config = dict(
    head_dim=64,
    activation='swiglu',
    extras=['local attention windows', 'paired heads', 'shifted keys', 'gated attention', 'exclusive self-attention', 'value embeddings', 'an embedding shortcut', 'learned residual scales', 'skips across layers', 'capped logits'],
)
Each number is 50 + 12 x the weight over the matrix's rms, rounded and kept within 0 to 99. Layers, rows and columns count from 0.

# q: layer 7 attention query, 128x160, rms 0.15, rows 0-63, columns 0-31
# k: layer 7 attention key, 128x160, rms 0.148, rows 0-63, columns 0-31
# v: layer 7 attention value, 128x160, rms 0.171, rows 0-35, columns 0-31
# o: layer 7 attention output (transposed), 128x160, rms 0.153, rows 0-35, columns 0-31
q0:43 33 60 53 23 33 43 70 36 57 61 64 56 39 43 45 65 43 41 43 58 60 45 51 59 53 57 50 50 44 42 38
k0:40 44 37 35 26 54 49 76 36 46 56 80 47 65 43 42 58 39 49 42 72 53 54 64 44 51 69 56 63 38 45 53
q1:55 35 49 39 52 58 47 34 52 59 35 27 57 36 68 62 61 53 49 52 39 41 45 59 45 63 56 57 50 47 53 44
k1:47 43 58 39 49 56 48 50 47 65 09 41 47 54 68 51 55 58 45 47 59 57 57 47 55 51 47 54 50 61 34 48
q2:37 54 52 69 64 37 39 51 57 58 48 66 45 48 46 24 57 56 41 33 35 37 57 48 45 57 58 65 65 44 66 57
k2:39 56 70 49 30 55 55 57 42 55 63 78 57 39 37 40 57 62 59 48 56 53 54 46 53 50 56 29 67 47 59 35
q3:46 49 49 51 74 69 41 46 49 57 45 30 42 39 72 52 39 42 49 48 36 59 54 46 52 50 56 58 38 55 45 55
k3:59 57 33 48 67 54 58 43 43 63 36 45 47 39 67 44 52 55 48 42 36 48 42 43 43 36 46 51 36 43 43 48
q4:50 48 49 50 71 64 56 39 49 32 35 53 54 45 50 37 34 57 40 48 54 43 57 44 39 23 39 36 47 42 50 58
k4:69 58 45 59 66 56 45 45 55 41 69 43 52 41 56 44 46 44 39 30 46 43 43 44 35 49 53 43 38 41 54 51
q5:41 48 62 59 30 25 30 61 51 35 56 55 66 29 37 48 56 52 50 55 76 61 42 45 55 52 54 54 50 46 50 54
k5:51 44 37 36 16 28 58 61 46 39 51 69 48 49 39 39 50 44 54 45 86 54 51 52 21 54 54 63 44 50 54 54
q6:47 31 40 52 40 55 46 56 43 43 37 65 51 65 38 54 65 50 47 46 52 48 55 44 45 53 52 50 57 48 48 63
k6:52 46 39 33 45 49 54 58 63 42 60 66 47 37 42 47 41 50 59 39 55 54 63 60 43 46 52 47 55 46 45 40
q7:44 59 36 25 76 49 52 42 48 56 40 56 42 49 58 52 38 50 49 38 27 38 37 60 29 41 58 59 42 43 50 54
k7:62 80 53 49 54 50 52 41 39 69 33 36 56 17 48 27 50 45 51 55 38 51 49 49 40 45 60 38 38 53 44 46
q8:42 50 43 53 51 43 66 63 50 73 61 46 34 40 54 60 40 54 50 55 41 58 37 34 51 56 75 45 43 53 49 40
k8:62 46 64 41 70 50 46 28 50 60 25 24 46 39 62 32 52 48 48 52 36 45 54 34 58 57 47 38 39 55 42 41
q9:45 55 50 46 75 63 57 48 51 61 44 41 34 68 43 63 36 69 46 41 54 47 52 52 48 46 48 42 47 50 30 60
k9:48 54 60 47 97 52 46 37 49 62 50 25 58 56 64 49 55 45 57 51 49 41 47 52 47 43 36 57 43 71 46 50
q10:35 50 43 59 43 34 49 55 52 56 54 59 60 66 32 35 63 42 36 39 63 58 43 50 60 57 53 53 61 51 52 62
k10:46 56 65 28 55 46 54 80 53 53 31 60 74 64 30 53 73 62 72 40 60 39 40 54 42 34 49 66 39 33 62 49
q11:40 43 52 53 43 43 50 52 32 58 52 56 69 52 31 44 37 34 50 47 50 34 30 46 51 52 49 43 41 36 46 53
k11:48 27 60 56 74 44 29 46 36 58 71 68 55 70 43 51 59 47 56 38 52 39 44 45 41 44 52 48 58 59 34 40
q12:58 63 38 23 84 53 53 42 43 65 25 47 25 58 69 61 45 54 49 45 50 33 66 58 38 46 41 41 43 49 59 47
k12:56 46 49 47 57 45 43 45 49 51 36 47 45 61 64 43 59 52 44 63 36 39 38 43 54 43 40 55 45 58 56 52
q13:46 57 42 53 45 45 49 53 51 59 72 68 48 48 51 54 52 42 43 63 34 53 58 51 42 40 53 52 46 52 49 43
k13:40 39 42 57 28 58 43 52 43 34 48 64 39 53 40 58 52 46 50 51 48 43 59 46 55 54 48 44 56 50 59 52
q14:41 43 61 51 44 46 64 54 41 44 52 50 61 65 67 45 66 53 27 52 52 47 43 56 48 37 51 60 42 52 38 51
k14:40 54 53 28 46 54 59 48 43 78 44 55 61 61 50 49 60 34 48 32 38 68 33 48 55 45 46 60 35 50 46 65
q15:76 33 43 20 30 40 47 55 46 64 32 48 45 45 41 73 53 52 36 58 44 48 63 54 50 43 62 39 51 56 42 70
k15:25 52 62 57 27 51 56 50 64 39 52 48 37 48 45 58 55 55 22 60 54 48 49 35 31 64 49 39 55 48 52 53
q16:44 36 45 47 31 51 50 51 51 53 56 44 79 68 47 40 51 47 54 40 57 58 55 54 64 54 52 40 65 45 64 62
k16:51 66 52 30 14 56 52 67 44 40 57 64 43 56 47 55 51 49 62 50 56 49 65 42 43 52 58 38 49 27 55 64
q17:41 50 50 45 35 58 50 64 51 35 56 54 70 43 36 49 44 49 58 52 72 49 41 51 48 50 44 53 54 35 45 57
k17:56 57 50 58 54 35 44 52 68 43 26 42 28 45 50 37 45 57 53 48 62 69 61 50 61 42 55 46 45 49 43 59
q18:37 36 35 68 28 39 58 61 44 45 41 63 52 57 34 62 44 49 50 51 42 56 54 49 45 47 52 44 47 30 48 57
k18:42 39 30 52 31 51 62 57 49 42 54 62 53 34 36 65 53 53 42 69 61 22 53 38 40 51 54 42 63 32 62 60
q19:67 43 47 63 55 45 35 69 51 60 48 42 57 44 41 46 55 47 59 62 40 46 33 51 45 52 60 56 49 45 31 58
k19:71 56 66 32 73 32 47 57 39 52 49 36 60 38 55 52 59 57 60 57 58 45 46 62 48 23 53 59 41 51 44 57
q20:68 68 57 40 65 46 56 55 41 48 76 60 44 46 58 47 44 46 34 49 43 50 27 32 73 48 44 44 19 49 56 42
k20:64 45 68 40 77 52 51 29 75 45 28 44 39 50 64 50 53 41 46 47 49 46 57 43 34 49 47 47 43 58 34 26
q21:84 50 34 38 53 60 68 50 39 67 36 42 49 33 46 58 26 51 44 67 47 48 63 49 53 51 50 52 53 55 42 69
k21:48 57 54 63 44 52 53 47 72 62 54 61 37 47 57 49 41 41 38 50 40 66 55 40 27 50 40 62 48 47 33 61
q22:27 44 44 64 43 54 52 33 47 35 53 68 57 59 40 52 40 52 54 39 36 44 55 36 60 44 53 47 40 42 56 56
k22:34 47 36 54 34 56 57 54 51 43 45 49 34 54 66 43 55 43 64 58 53 50 48 48 58 53 52 40 63 50 41 71
q23:49 63 58 49 35 47 61 55 41 62 54 35 77 51 40 61 57 33 43 49 40 52 32 38 47 36 59 36 41 44 38 52
k23:62 48 47 55 47 27 65 68 23 43 41 42 44 32 38 49 57 47 54 60 35 40 46 58 50 64 60 44 56 37 28 43
q24:37 22 35 64 74 55 49 31 50 46 62 57 29 48 45 65 39 51 53 48 50 48 57 66 26 45 76 56 31 54 46 55
k24:42 41 40 29 60 47 42 46 51 40 62 57 55 49 73 56 46 54 38 29 51 57 53 57 44 53 34 46 53 44 54 63
q25:45 33 66 43 48 47 60 52 39 42 60 58 71 53 57 61 49 33 44 56 32 60 51 50 75 22 62 56 57 29 59 52
k25:52 63 55 63 51 42 68 62 42 38 64 34 60 42 52 32 45 21 70 48 50 43 61 82 44 56 48 57 72 44 41 46
q26:49 49 53 75 42 30 43 68 60 48 31 74 50 45 33 37 38 57 30 47 60 50 49 55 48 34 35 38 43 45 46 76
k26:47 66 57 65 44 59 51 44 60 37 49 71 24 32 54 45 50 68 30 52 51 63 59 48 51 50 34 62 50 55 63 53
q27:69 53 44 40 71 36 52 57 50 48 39 40 35 47 68 54 61 52 55 62 52 52 50 50 47 44 42 65 34 70 42 38
k27:68 62 46 54 82 68 56 35 57 63 47 46 36 73 70 58 62 61 59 53 55 42 49 65 53 46 38 65 15 49 43 37
q28:48 28 33 75 42 71 44 49 57 55 18 65 65 68 41 48 38 58 54 49 60 40 49 58 58 22 52 43 45 37 39 61
k28:55 47 35 52 14 69 38 50 49 17 56 55 40 57 30 41 29 61 50 43 68 33 53 73 56 41 59 57 54 46 62 69
q29:37 41 39 79 38 61 40 52 42 44 62 65 71 39 49 47 56 33 42 63 31 36 54 46 46 36 51 31 63 52 40 33
k29:53 59 67 59 50 52 55 71 34 53 46 69 70 57 54 34 54 52 37 69 38 28 44 67 58 55 47 58 36 54 36 36
q30:59 74 52 48 64 37 65 46 26 63 53 56 38 30 47 40 35 72 63 55 32 43 57 51 72 66 46 39 42 77 53 39
k30:66 68 41 55 58 32 68 49 62 63 49 44 29 37 54 47 44 69 53 66 49 22 68 53 43 53 36 37 58 56 31 55
q31:73 37 37 33 45 61 75 25 42 56 61 61 62 45 46 68 44 47 31 47 30 59 61 56 32 53 62 55 51 58 62 34
k31:62 24 56 49 35 45 57 60 53 33 59 48 45 54 35 42 46 55 73 62 38 64 56 47 61 51 66 38 53 73 42 65
q32:58 52 53 47 53 39 49 50 35 51 35 49 56 41 48 51 43 13 63 43 62 60 30 51 64 49 48 34 65 71 64 55
k32:48 63 62 41 44 41 46 57 62 50 50 45 45 45 47 51 37 14 69 43 70 40 40 54 53 52 48 48 65 65 73 34
q33:65 55 58 44 43 48 45 38 57 53 65 45 66 56 64 27 41 49 29 37 53 53 45 31 70 44 45 35 40 51 56 60
k33:47 37 37 55 54 56 55 56 51 65 64 45 65 34 85 46 45 43 52 38 55 54 45 26 62 43 62 62 46 32 47 37
q34:32 42 46 53 65 53 57 53 51 37 53 49 30 50 63 28 63 32 31 59 62 44 37 16 55 46 41 51 51 63 49 37
k34:54 52 44 46 66 71 56 41 34 52 58 61 45 31 57 74 64 52 62 36 64 43 43 44 65 66 32 66 36 52 62 36
q35:59 45 66 88 62 65 50 48 47 70 80 53 44 52 64 70 65 41 46 48 41 51 49 48 33 32 56 56 47 62 55 43
k35:48 43 73 47 67 60 43 45 40 42 64 39 55 59 70 74 59 55 49 20 38 38 50 62 46 63 63 43 46 54 71 44
q36:47 53 61 62 35 41 57 45 46 40 40 44 67 45 47 49 31 38 64 53 71 55 74 48 63 48 55 52 56 65 46 56
k36:47 49 55 66 55 60 45 56 76 49 49 39 38 43 57 40 50 48 58 55 47 52 54 50 71 61 39 46 52 62 53 56
q37:59 47 63 40 66 64 42 37 54 28 29 45 51 45 37 48 56 46 45 47 58 55 49 41 47 70 26 22 52 41 54 61
k37:62 43 43 58 55 49 60 58 26 54 22 51 37 59 25 59 64 39 35 52 79 62 27 48 68 64 36 61 65 57 43 55
q38:35 40 38 46 45 49 51 52 50 51 54 63 57 47 82 39 61 45 43 33 48 51 60 54 57 61 63 57 64 30 45 66
k38:30 40 44 48 27 58 25 41 54 57 46 51 46 30 67 46 46 58 55 20 55 53 51 61 41 50 55 44 67 39 46 46
q39:67 60 44 46 45 29 48 42 58 45 48 49 56 44 60 39 44 55 46 49 27 63 69 40 60 42 18 53 31 50 39 51
k39:72 32 38 46 36 71 57 55 67 62 53 56 36 64 53 49 54 40 44 55 44 52 67 30 56 28 49 47 60 23 49 54
q40:48 68 58 46 64 41 22 46 31 36 64 54 67 67 46 19 52 49 66 34 58 61 30 45 36 45 54 45 37 66 51 42
k40:52 62 39 55 48 52 48 40 51 32 65 41 48 59 49 68 42 62 62 30 43 66 45 51 28 47 64 54 56 51 49 52
q41:82 51 40 52 50 71 58 54 49 28 58 41 41 35 72 52 47 69 48 45 64 57 51 43 62 56 43 29 39 38 49 56
k41:51 42 51 46 27 49 40 58 50 72 59 41 62 46 75 44 56 56 39 61 50 41 55 48 56 62 47 60 59 49 64 56
q42:58 44 50 46 51 61 81 56 61 40 24 31 70 27 29 59 50 63 44 54 53 51 44 52 50 37 36 40 56 66 54 45
k42:44 41 36 41 46 56 51 64 59 29 45 46 72 54 22 75 56 60 50 64 52 41 34 51 62 55 51 50 60 72 68 56
q43:61 63 54 33 40 40 24 77 52 26 56 81 60 49 34 62 68 55 53 55 49 74 54 43 41 44 53 34 64 55 65 45
k43:53 59 61 61 54 68 32 60 43 67 45 47 54 59 36 63 69 56 67 47 54 61 45 63 46 30 44 34 52 58 55 44
q44:43 56 36 20 42 58 42 70 48 68 44 38 40 66 54 57 43 60 38 28 39 70 57 34 52 42 50 38 37 56 61 48
k44:52 47 47 44 56 49 29 66 37 47 67 51 52 67 53 53 48 70 44 43 41 60 43 45 35 54 54 44 52 56 42 26
q45:19 42 65 38 37 43 39 50 25 38 60 59 57 46 45 68 49 53 38 53 52 44 42 77 40 57 43 44 34 36 48 56
k45:43 49 55 48 48 50 19 37 50 58 59 45 52 44 43 32 60 60 24 57 45 38 55 48 59 60 42 35 44 40 44 61
q46:60 45 38 25 62 57 59 46 32 55 52 47 41 57 33 25 60 34 43 42 46 58 52 68 58 65 53 47 61 50 35 51
k46:70 53 38 25 63 59 49 44 41 51 49 39 53 54 45 20 57 59 59 55 43 62 54 53 60 46 52 48 47 45 44 26
q47:52 83 43 47 41 39 42 32 44 56 67 77 66 53 39 53 40 45 43 34 39 48 62 59 60 43 49 39 39 24 80 45
k47:45 64 63 50 42 43 43 37 48 44 69 40 47 43 52 76 42 52 41 67 37 45 45 62 53 38 50 55 26 55 52 44
q48:40 62 45 47 39 71 56 53 72 57 53 32 20 42 58 32 60 70 65 62 71 39 61 41 46 61 57 64 47 53 64 52
k48:63 50 73 62 68 44 58 55 65 45 29 39 48 52 76 46 52 67 62 53 45 44 40 58 45 41 51 80 57 45 60 55
q49:28 34 53 34 57 33 33 54 60 59 59 32 62 42 42 44 43 30 47 66 35 52 60 40 61 45 55 31 63 65 51 36
k49:44 56 56 30 54 34 41 60 38 25 40 64 40 48 56 59 32 44 64 60 20 68 43 47 56 54 53 52 54 53 47 48
q50:37 34 30 55 49 46 59 47 25 32 57 44 54 20 51 67 52 50 36 33 49 42 44 53 62 36 60 53 60 66 48 82
k50:62 41 43 67 75 35 45 51 51 61 43 37 56 71 56 39 47 48 58 42 43 52 79 68 45 43 59 61 51 61 64 62
q51:68 15 61 61 53 43 63 61 33 61 71 47 55 55 37 57 39 26 53 62 60 48 45 28 25 38 35 51 71 66 60 39
k51:58 40 49 63 60 59 56 38 32 58 65 40 44 42 63 53 41 40 67 45 45 66 42 65 51 50 54 55 65 52 73 65
q52:36 41 48 58 57 62 42 55 38 37 57 30 77 56 72 31 38 37 62 42 47 57 46 53 45 55 53 70 43 27 51 54
k52:29 57 43 43 28 45 53 56 48 46 58 50 58 65 74 34 43 43 52 30 61 59 57 44 49 42 47 54 60 46 61 41
q53:47 71 48 47 75 77 61 56 50 32 62 42 48 72 56 47 51 51 32 56 44 48 37 59 50 40 52 16 16 26 50 34
k53:64 23 51 42 34 44 62 54 42 31 42 53 42 46 55 71 64 40 44 37 46 37 64 67 33 42 63 23 38 41 48 50
q54:33 77 69 60 55 47 74 46 59 54 56 60 38 40 34 41 37 49 60 52 42 43 62 59 59 46 45 52 38 46 45 58
k54:51 36 30 57 54 41 66 63 28 38 60 76 81 65 20 55 47 57 56 53 38 44 67 50 51 53 50 55 59 43 39 64
q55:44 38 51 51 56 75 49 58 35 38 36 43 19 54 19 51 30 28 54 41 46 53 58 43 48 43 66 63 74 71 61 37
k55:48 62 57 48 54 55 53 66 37 39 49 49 26 45 54 42 34 27 36 54 29 66 34 72 59 57 42 50 54 47 46 31
q56:52 47 40 42 56 46 63 46 54 53 58 51 18 50 63 53 49 43 50 39 56 67 76 42 62 49 55 55 34 27 24 45
k56:44 40 37 62 58 48 39 66 45 51 37 52 55 50 43 36 51 56 62 55 47 60 54 67 57 57 36 56 57 36 27 36
q57:54 70 31 48 73 67 50 59 58 36 43 59 66 46 29 63 43 63 49 46 30 52 54 68 50 55 43 51 27 36 36 64
k57:43 65 58 52 42 32 34 66 47 67 49 53 55 59 47 55 49 56 34 48 30 38 58 58 52 44 22 71 29 66 49 33
q58:39 15 48 64 58 41 26 60 49 60 27 33 42 57 50 37 50 44 61 61 31 62 55 45 63 49 45 64 62 59 45 46
k58:48 44 41 40 61 27 43 69 37 51 34 34 57 70 60 28 45 43 56 58 44 62 56 54 38 57 52 56 69 48 59 48
q59:63 46 42 55 51 62 55 57 51 48 41 10 43 52 50 43 50 28 43 56 50 85 47 60 43 48 28 48 71 52 51 39
k59:72 47 49 64 41 47 60 68 31 34 64 27 70 32 38 50 61 47 62 35 48 59 56 54 44 53 48 52 78 63 55 64
q60:78 53 46 56 47 53 41 63 44 57 43 27 39 49 39 38 53 37 50 63 47 17 48 45 46 44 31 35 53 51 25 47
k60:81 76 39 44 56 46 50 52 31 60 51 38 32 56 47 42 53 47 61 53 49 53 38 65 61 66 55 38 57 28 31 57
q61:37 43 34 61 63 59 49 57 59 44 49 39 65 57 57 36 66 47 52 52 64 42 37 51 68 54 71 71 57 45 33 55
k61:35 54 43 30 35 58 87 39 59 57 27 52 56 59 55 44 60 38 34 41 45 72 40 72 54 50 37 59 58 67 46 37
q62:43 36 67 56 51 38 38 50 51 62 53 46 27 45 58 41 49 36 62 47 43 51 37 50 60 51 34 58 51 55 49 53
k62:48 50 46 63 81 50 49 54 40 51 43 36 58 48 65 54 42 20 69 38 50 41 47 54 66 58 61 46 42 32 50 52
q63:59 35 63 53 27 54 61 57 56 54 68 65 48 63 27 39 64 46 61 50 47 55 39 45 35 46 58 54 59 56 61 70
k63:56 66 48 39 48 44 58 54 49 44 39 61 48 52 38 21 47 43 72 22 31 31 52 64 37 41 33 73 43 75 65 46
v0:61 72 66 26 56 48 54 43 68 39 49 36 46 63 39 34 42 59 66 52 47 56 58 16 56 48 31 38 56 64 41 27
o0:74 58 52 31 55 49 57 45 68 52 58 37 45 70 48 20 60 46 62 58 42 57 60 14 49 40 44 35 56 75 44 39
v1:28 52 50 41 53 50 67 47 54 46 47 55 51 68 53 55 46 57 62 63 50 48 33 32 60 49 49 59 46 39 54 53
o1:49 56 51 58 49 59 58 56 72 46 58 48 47 60 46 43 50 47 62 41 53 54 41 42 49 40 51 53 28 35 39 41
v2:49 31 45 61 40 48 56 46 47 53 41 50 44 47 71 40 59 41 57 35 49 22 33 42 62 55 33 73 51 33 27 37
o2:49 35 39 59 27 41 55 50 43 51 55 75 45 42 61 37 48 40 38 63 38 24 38 41 50 56 18 67 39 33 45 44
v3:56 58 60 60 51 56 55 56 28 42 33 44 33 32 56 52 41 55 48 44 59 59 41 68 48 31 53 63 58 33 58 50
o3:51 66 72 68 57 58 43 72 62 38 66 39 48 56 55 37 57 58 46 24 52 53 52 58 40 37 50 50 34 19 62 44
v4:26 43 30 58 48 57 33 68 43 53 57 44 44 53 56 51 63 70 39 32 43 40 66 34 52 52 44 37 45 45 34 35
o4:46 38 30 61 43 49 54 64 49 41 33 60 51 57 44 63 55 70 57 28 47 38 53 40 59 55 45 49 58 42 27 23
v5:34 60 57 59 60 41 51 25 63 69 48 68 29 33 43 46 25 51 53 53 46 54 50 33 64 56 44 57 47 52 47 61
o5:39 55 55 51 77 44 50 38 52 58 49 48 29 41 39 59 19 51 47 48 56 44 54 29 60 48 38 58 47 51 41 55
v6:49 39 48 43 44 52 64 50 48 30 60 45 45 51 59 34 57 55 49 42 43 64 36 49 23 54 63 57 65 52 56 35
o6:49 41 64 60 41 40 76 66 65 42 51 41 64 52 76 52 46 50 28 44 38 49 55 54 18 51 61 58 50 27 56 51
v7:61 55 55 49 44 46 35 52 38 56 41 45 47 57 69 41 59 53 75 49 47 37 27 56 41 58 75 35 48 46 42 48
o7:48 43 52 46 52 41 25 59 53 56 61 42 44 52 64 42 53 57 53 69 59 44 47 41 55 59 62 46 29 43 39 47
v8:43 22 55 77 63 46 51 52 60 58 48 60 54 61 56 44 55 41 47 36 65 37 57 56 73 61 49 36 56 51 61 41
o8:45 26 54 59 57 73 74 43 50 56 49 48 48 56 60 36 75 53 39 26 69 40 62 56 65 80 43 46 59 57 54 55
v9:63 52 56 56 36 50 55 58 44 56 68 47 51 51 57 34 53 39 42 41 61 51 58 57 55 57 41 37 63 37 37 68
o9:52 50 60 52 39 47 73 63 49 50 38 58 45 49 53 19 51 34 56 48 62 33 61 42 64 57 41 43 59 38 39 49
v10:61 64 57 43 40 37 46 47 56 49 56 56 50 64 70 51 44 51 60 53 58 39 42 51 60 52 46 48 59 49 47 55
o10:60 50 59 48 60 37 48 48 52 51 54 63 54 58 43 43 46 49 65 54 52 51 44 46 50 56 54 47 59 56 45 47
v11:44 60 42 36 55 43 58 56 56 45 57 30 48 63 60 59 28 60 58 56 45 71 55 38 44 28 44 56 56 76 46 62
o11:44 74 44 51 34 43 48 60 65 29 54 39 69 60 65 56 40 72 47 67 39 64 63 40 75 30 57 36 51 64 32 55
v12:44 43 31 57 37 68 46 45 48 59 52 63 47 47 64 62 60 48 43 45 55 38 55 44 50 49 40 42 60 51 40 54
o12:43 48 50 52 28 56 54 60 51 58 44 52 47 48 59 66 49 43 40 42 67 46 68 37 39 46 37 30 62 53 42 47
v13:64 51 49 64 58 47 34 63 60 50 59 48 34 53 56 63 49 49 34 59 60 48 44 51 42 51 56 54 56 34 49 47
o13:57 55 56 59 54 62 26 66 26 44 62 30 22 40 44 73 45 52 51 78 57 33 41 49 68 44 66 47 63 49 51 39
v14:44 48 54 51 47 62 48 60 46 55 45 36 45 50 58 40 66 61 57 53 59 37 40 50 56 60 65 49 49 50 40 52
o14:32 50 58 37 43 46 39 51 45 56 45 48 46 47 46 57 45 51 61 34 54 41 58 29 47 57 64 67 51 60 41 40
v15:47 45 55 56 56 50 47 57 56 36 40 53 58 55 25 52 59 39 55 47 40 65 51 61 36 55 39 58 40 64 72 57
o15:52 45 42 68 64 43 47 39 46 41 56 59 59 48 44 37 71 53 47 53 40 65 68 64 58 41 41 50 44 59 72 52
v16:38 43 65 51 69 69 60 59 48 38 46 63 59 40 48 67 64 25 37 51 42 35 54 42 42 25 62 33 43 57 36 44
o16:46 55 55 54 66 75 70 53 52 51 43 40 46 37 49 50 49 40 36 59 37 34 57 54 46 43 61 35 41 70 39 62
v17:40 40 57 25 57 45 40 42 36 52 47 43 66 33 52 57 70 55 39 46 50 60 40 57 43 43 80 26 53 60 48 45
o17:44 49 56 35 63 45 46 37 34 40 46 47 74 25 45 42 79 49 40 44 36 55 39 46 52 46 83 26 50 51 59 53
v18:54 56 46 67 48 34 61 41 64 60 45 48 53 47 56 48 41 48 58 63 42 52 49 37 74 65 60 49 32 40 48 46
o18:45 67 56 62 49 53 58 51 60 64 66 40 52 48 51 50 48 42 57 42 47 53 49 42 73 56 55 39 46 38 25 56
v19:49 45 65 48 38 34 41 48 40 40 54 49 70 52 53 44 40 62 57 42 57 61 22 59 42 42 69 51 40 56 44 48
o19:36 45 76 42 42 48 51 26 25 40 53 54 61 60 49 41 42 60 55 47 52 65 29 57 46 47 66 48 48 47 42 51
v20:69 73 55 47 38 41 44 55 45 55 43 56 45 41 33 48 35 47 71 32 49 39 59 58 59 45 57 59 45 29 49 48
o20:79 58 55 45 45 44 52 39 65 56 51 44 51 45 38 30 47 45 58 22 56 40 73 72 46 54 52 49 44 43 55 50
v21:51 74 36 50 52 35 48 38 50 54 58 57 43 57 51 53 64 52 38 54 50 50 51 59 59 32 62 55 51 39 41 76
o21:49 48 43 51 65 35 57 23 52 58 64 46 38 58 47 50 48 65 34 51 59 59 57 66 64 37 60 55 29 43 22 71
v22:59 42 58 38 54 56 58 49 35 33 44 47 59 34 50 45 43 37 44 49 50 67 40 44 46 79 25 58 66 49 27 46
o22:63 42 48 37 53 70 44 49 35 46 54 47 52 41 62 41 47 52 43 43 38 45 34 57 59 68 30 47 59 44 42 56
v23:55 43 53 52 42 46 54 25 54 46 41 40 55 33 48 46 54 49 27 76 48 48 56 55 50 45 30 48 44 63 53 53
o23:54 46 56 39 56 45 53 34 54 48 55 54 35 37 45 37 50 61 44 71 44 53 65 53 53 38 32 41 60 68 44 37
v24:46 27 48 41 43 54 56 51 44 47 60 45 76 38 57 43 68 58 50 45 45 63 50 56 72 50 59 42 38 42 45 63
o24:41 37 57 55 64 49 45 62 43 40 52 37 70 37 53 53 67 52 52 40 40 64 51 49 70 52 67 27 48 35 48 51
v25:67 47 57 62 59 73 42 29 35 36 58 58 55 58 55 77 53 32 42 55 50 62 28 43 79 59 53 43 62 52 65 60
o25:34 42 55 56 56 55 40 49 34 36 66 62 57 37 43 68 53 32 56 57 41 68 35 38 73 51 49 59 58 49 69 61
v26:55 57 48 55 48 54 53 41 38 61 47 50 41 36 76 35 61 50 64 36 69 33 41 55 60 48 35 39 64 42 48 45
o26:44 55 43 49 43 43 53 50 60 38 60 57 53 26 68 40 37 53 58 38 69 56 52 53 70 51 41 54 51 44 42 74
v27:47 40 47 55 69 59 71 49 30 41 66 59 64 48 60 44 50 36 53 49 62 53 39 61 55 58 56 47 43 31 39 55
o27:61 40 42 64 68 56 50 47 34 56 57 38 49 42 49 47 59 30 61 67 59 64 47 64 52 43 47 40 57 27 61 51
v28:52 53 53 56 59 34 44 46 51 50 45 30 54 68 46 55 48 31 64 43 47 53 43 52 41 59 68 48 67 52 73 53
o28:38 48 47 34 68 52 53 53 50 60 53 44 42 64 39 59 46 39 60 59 47 54 37 61 39 42 66 57 59 43 72 46
v29:53 49 37 40 59 47 66 51 52 44 40 51 62 46 33 43 58 56 28 52 53 39 40 45 63 55 54 61 52 60 50 46
o29:52 52 42 64 62 47 58 62 60 53 41 41 61 55 29 42 59 37 30 50 51 35 33 42 48 66 46 51 54 60 47 45
v30:49 53 47 38 66 44 46 30 67 63 60 41 33 32 63 60 42 39 42 46 58 59 52 57 48 62 35 42 50 47 39 26
o30:32 50 39 41 65 36 42 32 54 57 76 43 28 48 59 55 41 45 47 56 67 41 62 40 46 67 33 44 54 44 48 33
v31:58 36 33 46 51 46 48 69 56 39 53 54 62 46 43 45 72 76 48 27 50 54 30 57 46 49 44 36 51 30 48 42
o31:74 27 41 49 58 68 47 61 52 45 40 44 70 38 42 30 73 74 50 31 59 57 37 76 46 60 43 54 62 38 41 46
v32:48 47 38 43 56 58 52 50 61 57 59 36 39 44 79 46 42 49 52 33 52 53 50 33 38 44 50 46 55 38 26 66
o32:47 51 41 49 56 44 35 35 39 68 54 40 49 39 60 27 36 42 55 27 36 60 70 40 36 31 56 41 62 47 40 64
v33:36 51 60 61 45 32 45 55 48 38 64 60 53 63 58 47 69 58 49 43 65 52 53 47 69 45 60 58 51 42 57 56
o33:58 44 41 65 40 30 49 56 46 32 48 47 56 61 53 58 65 62 46 42 46 56 66 59 55 48 54 48 42 54 56 53
v34:59 68 46 41 43 31 61 56 73 55 38 43 47 54 67 51 49 73 48 36 44 43 51 49 48 57 38 57 58 65 43 53
o34:52 80 50 52 53 42 48 62 68 54 36 43 61 56 67 42 49 42 47 40 52 48 55 53 52 54 31 46 59 60 56 49
v35:30 31 70 35 45 54 48 54 63 47 57 50 61 54 54 78 44 34 54 42 50 53 34 73 49 63 66 29 57 48 38 54
o35:47 31 53 39 52 62 44 44 55 40 41 50 62 55 59 67 40 44 44 66 63 65 30 68 42 62 69 57 71 42 35 49